{
  "num_attention_heads": 4,
  "num_key_value_heads": 4,
  "vocab_size": 2171,
  "norm": "rmsnorm",
  "positions": "rope",
  "rope_theta": 10000.0,
  "attn_scale": 0.125,
  "bias": "none",
  "tie_word_embeddings": false,
  "init": "uniform",
  "init_std_o": 0.00747,
  "lr_mult_qkv": 0.5,
  "beta1": 0.95,
  "dataset": "wikipedia_en"
}
Each number is 128 + 32 x the weight over the matrix's rms, rounded and kept within 0 to 255. Layers, rows and columns count from 0. Numbers have three digits each.

# gate: layer 5 MLP gate, 512x256, rms 0.258, rows 30-46, columns 0-127
# up: layer 5 MLP up, 512x256, rms 0.26, rows 30-45, columns 0-127
# down: layer 5 MLP down (transposed), 512x256, rms 0.242, rows 30-45, columns 0-127
gate30:168189194078161145171117101124138138119130153165150115156083104202144087141116181100169156131157048136112179120206093139149092092180117103142142133144112116173124121145140091133104120152113140116137065159146100163143144093124171168125104112113169124109096156113096107091082071188157105122148100090130176158122110089109118113125119160115101079132121154153154145097143104128153141129159
up30:108203118071165180117162154132162130105100126205195161138124150073145115120144097101128124106122047159071102136130148114101085166144136164131161119160080161113129098150098117130121148104164182120099060103132111149112082072178168127143090215130063104082088109128057123122113136155090178088121152132102150094101145123139096159158113146153091108129119148106085121106125183123207108131171
down30:128146129171113136083147165116151112111140126093118117105136149139075050153118106104109118155132105164115088142124105076146052143126150178115147175111164158155042171131128137082123134174123135095133116136140127119136173091131185186121157187108099216191115132142099182130184111122095120109146126044066076149094185122112107148150186131117106124159131145154125094069209109128120168135136
gate31:162143188112120168182153108133166179145119133069109159122150103194194147207136103125119137150115186132145074103109139191131130146118151130112126112131113093127123094158115135067193164102224158167051135152128136116206113217151118109092143134105120027086181122117082159096129151089124126097130114127131141043119187102129112191172170146151202057094156127145093125177128126065136176117137
up31:153133161108041135075168133183134093158148120102086140185109086145091084116110128087139112147179145181120111148143109136172115081087153096128118131188096099151151119182117147143123130112149148187114134145142149140153114123156113138113079077146072107087109102171164133132088149164173072149209141152072081183070090107058113173161115081089110129080118104143149094065140050137140149124149
down31:091154147101144092088156088057115160156145171138136143140083150168171074121158091100155083097175072155069108124121053057179110126121160149069092095164092152140106152200085154141119166068157107113175104125112109156129201153120179119088121150177141103125105118158141146093163109130143159111091132161059097123106118132129091148155114138035186154110125058160122141103150147139118103097157
gate32:096116150117115096086103149100129118124094117126093159111093088134084130152135175147120186122166127089089110106128140166172106120076137147158103159115116116116106091149133159128130155077085119112055141127097144063083131072094150117160143079151162113116118096129146134089132168109151185082192070086167159109134143049113159171140135152194107094129182147125117242148116142143185097170125
up32:187113057129124157147126108110158142097170100135115165151116135136099123223099139089125133126095135071105149098133055138124206127098098149078073077122057183088159134118135205142099104140160125124113107161145118143134123102084136094056084115112111046147090122106129134144160115110154131145116166132118130069165165109139177174170173161175142084138124121173141118190142134157052196131108
down32:148125074171121150110162180116120189107117090138091155119151163105096142184129117111115103126074197178089086127178122080187149102127077128156160107133184145161116110135152130160118111159069067093127082159162095154127089133077170133076135062104176123106154120148142135100148176126163145053116208100101098172105139113102141073094144128191085114144162122118107138154153146082093217165117
gate33:141086117133117115165170147114151078122154180138094085154149135127166085100157104129118149140109120060103180138114137092124129083076161077105150106109174111140093129124100093123078071147076111162154123154112094130142159121088118145163139095108070142122106095130101127103157123136133178124125101140063123159084097133123161142109156157141119103141084102156112074097097120138152099088184
up33:162155153144129165083089069090124195127078102100154190165074094109104104118138171189147094116090114191097133125112124160116119152145075138179070098098097158136135158088131127178173130136163143122125092130082201093157170124137126086130128170117166071144095153087105112150080128156187084128087160105132142142096162129111140138125117173135105072111166151109132094156179122063128124144097
down33:106127087129104110079148160114200117126113171133102112105171120187096096145164192116119105074155082106122126155169162119120161171099140120127150112095136095154182129136187085094140101124130156185089150150065111154179195097127193170103172113155184121115135174180120108087113169146138167114060159110111134157156164125104167115138150165184124168106148087096133192085129078169142159118203
gate34:165211115125131133145158084088142118109101096052114147117131171125118088058123150123106155160072131050071136073172098133166155136169150163124167128089070103111171198127127135076126097091121124110143100129136124116144136085198109151121164128077132108104188094140153143145164116153074131109122111101103125091178116061091120141164110140156089119125094153099151106179182106187117100093167
up34:118126176120140155143133155144122108126099158161210118100138096114105158136157108132163087082138103167132149133137151116146164070091145124154135152154132190138156097074165170152153152094158105098188114107170109172102130153112168139169125121116140182130172113058100077089128130105153110099091115173149108109127139165147190137122170113141116116135158137108092117161119123141137164046136
down34:129103056092171114154157107098131127127129135107173169082103159131188169091161159112121115112126177127149170109108177149110105132094150109097158115102145094145139086099114146191080110148166127131098166142087078138127135202177117122159118125123136164199160187122146141184107111156190119134172195185132108138103182116056131076137114169092106089139082154133110133131148109147134114101111
gate35:168142145135100099151178091122130106107132107138085136116169113112136118157102153172102163151098133129157102136163142111168144115086057169106116122125141119149081141095133145105125158169104152123143083130165160146123120126095105104135192106086113097108136151147132130126164169117049145134127146102129099149128144125177150175135112065164152131145181128143143121095126135164138162115116
up35:136118159169144098129122082171066127162163124147133151145127141143124109180115163116105068181157147134120156142153100109090166163159141134133153144162119083109092123110125081143128115121140209124136139142071108116105125177142131140080102139153128124121138149188120132102185064132114109160108109147155144110157134139154119113102151103150191142164099114173123136129043161137135109134151
down35:191168116149123121128127113086119145097121165183116157177145113124196098150196158143135087157142148166131127174148102099154119132175183160165107142181185141110240107113132144147162114116141133090154088147137141124143128080116057127144049061156111174147107103134164126154170188142104129098109110069182149149149100182132135138139120102184135139202104145153122099169096093140138160148098
gate36:081180151152121046092153099123105130147176160140081121135126150136155135108089077117130164124099203147116133181104115206134079125148137102113148152155145119126161133162167114144174120122121119103159172148131083145093184216119152160135157167120134147152084097135156103121142188113182149135163089108115167133152114115118102139136128158137124146101134127113135100069113103153169096159153
up36:066149139152120118118134143115147105143101145093124184160092141109109130077148069122063076083118137147102168161112112117078124146129085132138144116162130146149148107186158090127128173150159088056235108108159075124116165192142154121151178106126168132148125139141142110117088137155173146100125092162061143067168109108155089097108160154091110159090152125115121089116135080174146127149120
down36:115157083108173142130081130144113168168144071140079131187077096104125083096131135109085148110111169104140132124104155158110160155087183126124082167171095110141078110128142095081084170100157192098159136125176116148113117117218107127139136163126129096132128172116088109084077130150201157209129103130151145169116069118156094113115147131134109172110100092128070110138111115136175148139107
gate37:123149163157148131117140132158161154142153121096128106122208175100109117128145107168112093102111074116151139152169064175090072136135129163193126111116145117169126067121169185136135149136108108148154130105177079190099128183132153066165057163108118073160086173134115141114139122167085106110150122156150147135129076164123056111176090086100163134171086124157104147117091100128137164143120
up37:099105098081132111136157130112110091100155179117123161121071109143123153111149119080106138176179183133129129104092148076153182174143124099093131123137128124106113111140084082140122119141144180103109093117104141089159131091139151173087130138149193115143181103156119141114124094073152138136121076088157080100100150115110151133086170141100149131115140119131198107116129113079118119158095
down37:105133105118089108106148089142162086165145067146143149135156146111191171133147179093110121086125183067134097218143153116157167101068166091110101140099138136110154106161093084123137090148153091102120125072162153115148188169145134125127153150125163143114110189104118140099093160163148161125160153201148095097120157140135139128048195133153142076068126170126109156101140085122100162098132
gate38:120139142107119116095104078120121079128139178114160156095124151041163089154174100170183141063134084084141120127144172170115174125155132104142113141123116131129176107165145067170132054123152112113119205125142099084106153114223114123099088227098056125165110155096148193075118090176124100078152163122116127109094186120123122143220122094154144192140107096198079122132145105165022101102174
up38:052158101173078113127118117080137127149119086112126125174118147094099123095149154171182077159165112161020092130109131202102122120156110062110148158176179086150117198113105128107142159168111011146111107163104122153140122135141107120151098148134106206104146080172159179119139086122169114107123073156078139162149092132098167130079091152183125146070116092171174161138072076168177132082153
down38:125131080175174107117113120111106131110137116103121114126155144166130131142170138136122164066085159098143097141115170143146139089105101142109108153168153134081130166178108131151114151093106116130122102095169131175099164053142104115132078119122175077181124119205076091088211106157087075117066113092134177109096165079137191124144200145096124088132177105107143164102126166153159141110058
gate39:119091148137136117084120121134148156088139076108168120125148156160098154096107084178153149114161166098158108070134143154150135134088143117122133159109131166195167200172157115149089150114132154148204106125172122161206122152134111144138132120093062160196129194106132121072151123093105163155179136109154131144149137136115154116112114136091123155168081112136127103149140145071109165163123
up39:139072104134135138186150141070148118091145114121074120102108118161137077120202092144084054144153108148107136136173125106071147074076051153060066155128162089146132068134158124138119101121097089111157146130087114110121169080185137114130096173141178142142166125183122139191130126148174095120182086176133168087121125160126112145079138085106127173162126112147125197138121161154125114101089
down39:156143171130117140059133158121174095157103110182085131149123130154085096050111066123095135139149075149099153135163109117095146107141123142168081139116184092118121104123139154131077115075050152109112104126102091141124092118179154027164141144155120114111105168096149121103131135141134125130081164140157140162153114100146137214152199059136155082140082112109101170143128166159097110084073
gate40:145108144095119079137147112076078123109109132183093109106143125167158181088087142105109166096125072088093174159192093141143117128196139126166108160113088128126171113121203114201114114149138083136116126064110181133119099135145085143121105152105158048144149163099096144056106138168128063110127146126068121204142157129096131127141132133124168142114041126149061147161167044168144169150126
up40:109152153177133166207133136125191136165173133167111128144115117170121145084137144128114201118140131135117112084095114207139143145114136136106143082130178146110182142140142152129150130123100130095212184163099126105070080190134154109060162118112132115120139128164097141153183134083085169103120068151185104122159120093109146069102157129089078115129154072186081112135155122122096155119137
down40:125072183115150122155103141164109153172148165140088140111089126117157099176174169101072125157149128127115070105131181079081090122098124114117178127124102112142158099109158126164148118108111173137167121133110103154127135131161082117126132076071166185113144150174158104197189197146118161083098094113169082136143117139159120154158150128141129159175196108030127144100119122115118093164100
gate41:219127150139178131173124092093114154093102118121116131116126074139124103125110116151117159113138134175142178111118112149146131124145114209152106170163126140153147130114108066123126088147151142084157135165088104091120095134163121090149106126040125160128149099136089116144041099093102127152110150036070102205141165118099182107094131138139104131090185193136175108131099104142080063114102
up41:186160157061147128080132046164112099119112191142165100111154147102114091110143071121159155087081144172120077137096058126094202170156133146211055071104101093128142121083127104124092162105120096114123116115113075149098167137141171179118145110132153163103103121170143094151089094114108020125142122137132162153089128079157136092091115143138128122110160157080111083216160096132111146169134
down41:124142148141110117106123157137086096147118178122108148112149179145163086119146131173132107132122190124108169123079071070139170123142145104082090153156141092143093087143135143132150151082101191134192158141150095174099108114120172137021078208122165135165105057087121084118121104130130144105132133182089151100149098091115080120164173137134201064105116151160200125088188095074133136126115
gate42:152129130115168104155129075096095126100125106143173105092187088108119115097161106141131130183126124115136116096090128111118148090129120164117146134152149165163102163116091082178089069128102108120161147162100145089126123142164099111108146111177154175104082119114124127159177109173147154112139224117111080119180135141181134115117127108134143151121062118119059135179089103129108100146186
up42:089141127155129134117166172153110146081120135152122113090150113135099101125204194107137125148100076094117077124129081084155063104144132144124103110146078127060119100137116163159151168102103158120074087173132090147130131126106143126088219102150202160113116108130119133142146050190068183096118133106085119124132155125159125177142095117128125124124085169141121104070091098158166160124121
down42:170105104142123119152079161153102163124118135108112082139102171101118117125150182096186175112181133168141144159096126154142134084205249162141083093119116131098140081099080172103141105094185167150126055154108125136144105152111147135104158156095164179100155130162147132146169089147130144090178150155098174097165172125172123096136159127111167137097150077133115119165138103085137127116120
gate43:084147120108129128153137109096141169128146139102175110101107123087064133148066154104172164122129145177072106132110108175200130150162096130115153183107153092190096081111086193122088128076115170152102141130103159125137160149104144141124173080126119173099110148178096149143097139143119112124140104112091125201072157115106202153063134157156132141075116121126124046137105072086133133078136
up43:131143118180123166074153070118106106169134118101130143179094117147080123112092173139113113126150121112015122150173188103111110147069139069155144177112103136131143129128130194102105159130165141094119167103090161092095129141052148184105108092111096111094070139069085114119080148140174077099133144130198134119100149143094173148078162165085142099177165132133141143124059121132122071100152
down43:124147109111075148109151090095106144119128084115135118178093114154092109157170182150153137123177066134150149129164132169143106163088085123095116118136117127162238138121116129140170099130100108144036120126132137082148133130079118151079073077104180086175111167118137110161149190144109117126151143093149127105111093090136115148131092096139117172103085173118095167149107104153139136067126
gate44:127152133163148111143122088130120120146148075071130122120153096127079125109166156079122122088139092128145118128128130155163124148112072136098082087166111157227159133077084095156142181126136138156113138203129155128099175147139167146128117150164126099159118152158099156090152112142136125083066124136097143165127125117138084149114094145146116139203102140129140135138077162099125177081148
up44:136111148111200099157137076102083131167123134060072112138126116123167125205139150184171147125161112123112101188112181083083126164140128158170159131103131055107119183152148151181147124081147111133130133120089101098106148129180101156115136046140108134184008143113090149099091140101134107118176126158139154140152067080134152147161143145162129146137146110154064127146104154160144132144104
down44:157171096147113117137103158146195135131128115130145133114133132142139158154098120142165122135145114143115120186135127140196135136095180166159126189079120131144096149124148142108132124117176107155118147127126123144122178101135105118103136147129137183103108147109157128169165103107164128091205126138176116126141223136141066137113120090189140101091069061197140080137060164143178142170120
gate45:129134161085136114136103135119169113163128148140118137166111130158044123107126173095159160093186115074138101077078103141094154091114184171120086103140156076142135092070155145120088100128185150149134123142087110043106091110137096111093140104107108072106114092116149204156149126102142144056143161147089165144084122110153138124092112111121109142124100132145173092115139141115085070179107
up45:098119068139115103147166174136108165115140122111073083117147096096149116098129116150077171189109155143147128129188105169158147118109168113126158129141092173114149133153144127087139099108105144134190120165127193162133180142152180173167113157129158177174157149122176118128162116101154143174119099097167061168179139179123163123130113027112151174115089165089139129120088097136100162142185
down45:129075147112172089107112132067131138082107149176100109145142152124049141150105135121190130116081144117123086089118134086128141133129114132104110117171176171118106138164067118086095136178062199147147132132203135132178154099137047106206168152196110095153136032116129108113140140115183154144126101102113117168122129151174132137133142123078145075119171116113115106099152160114103139118093
gate46:147134093101177124096097157076041112052171126169141114191116146104198158165138109079094102163154130107132114131108145151111127157101142182097092174114126118120133041095127179118082172160147130091119173109152173084154171101112156159128161110162161086137086115191098111159116145122120130156162060133139103077154142131164131140127102129180084103144083067141082144140121164139113121098163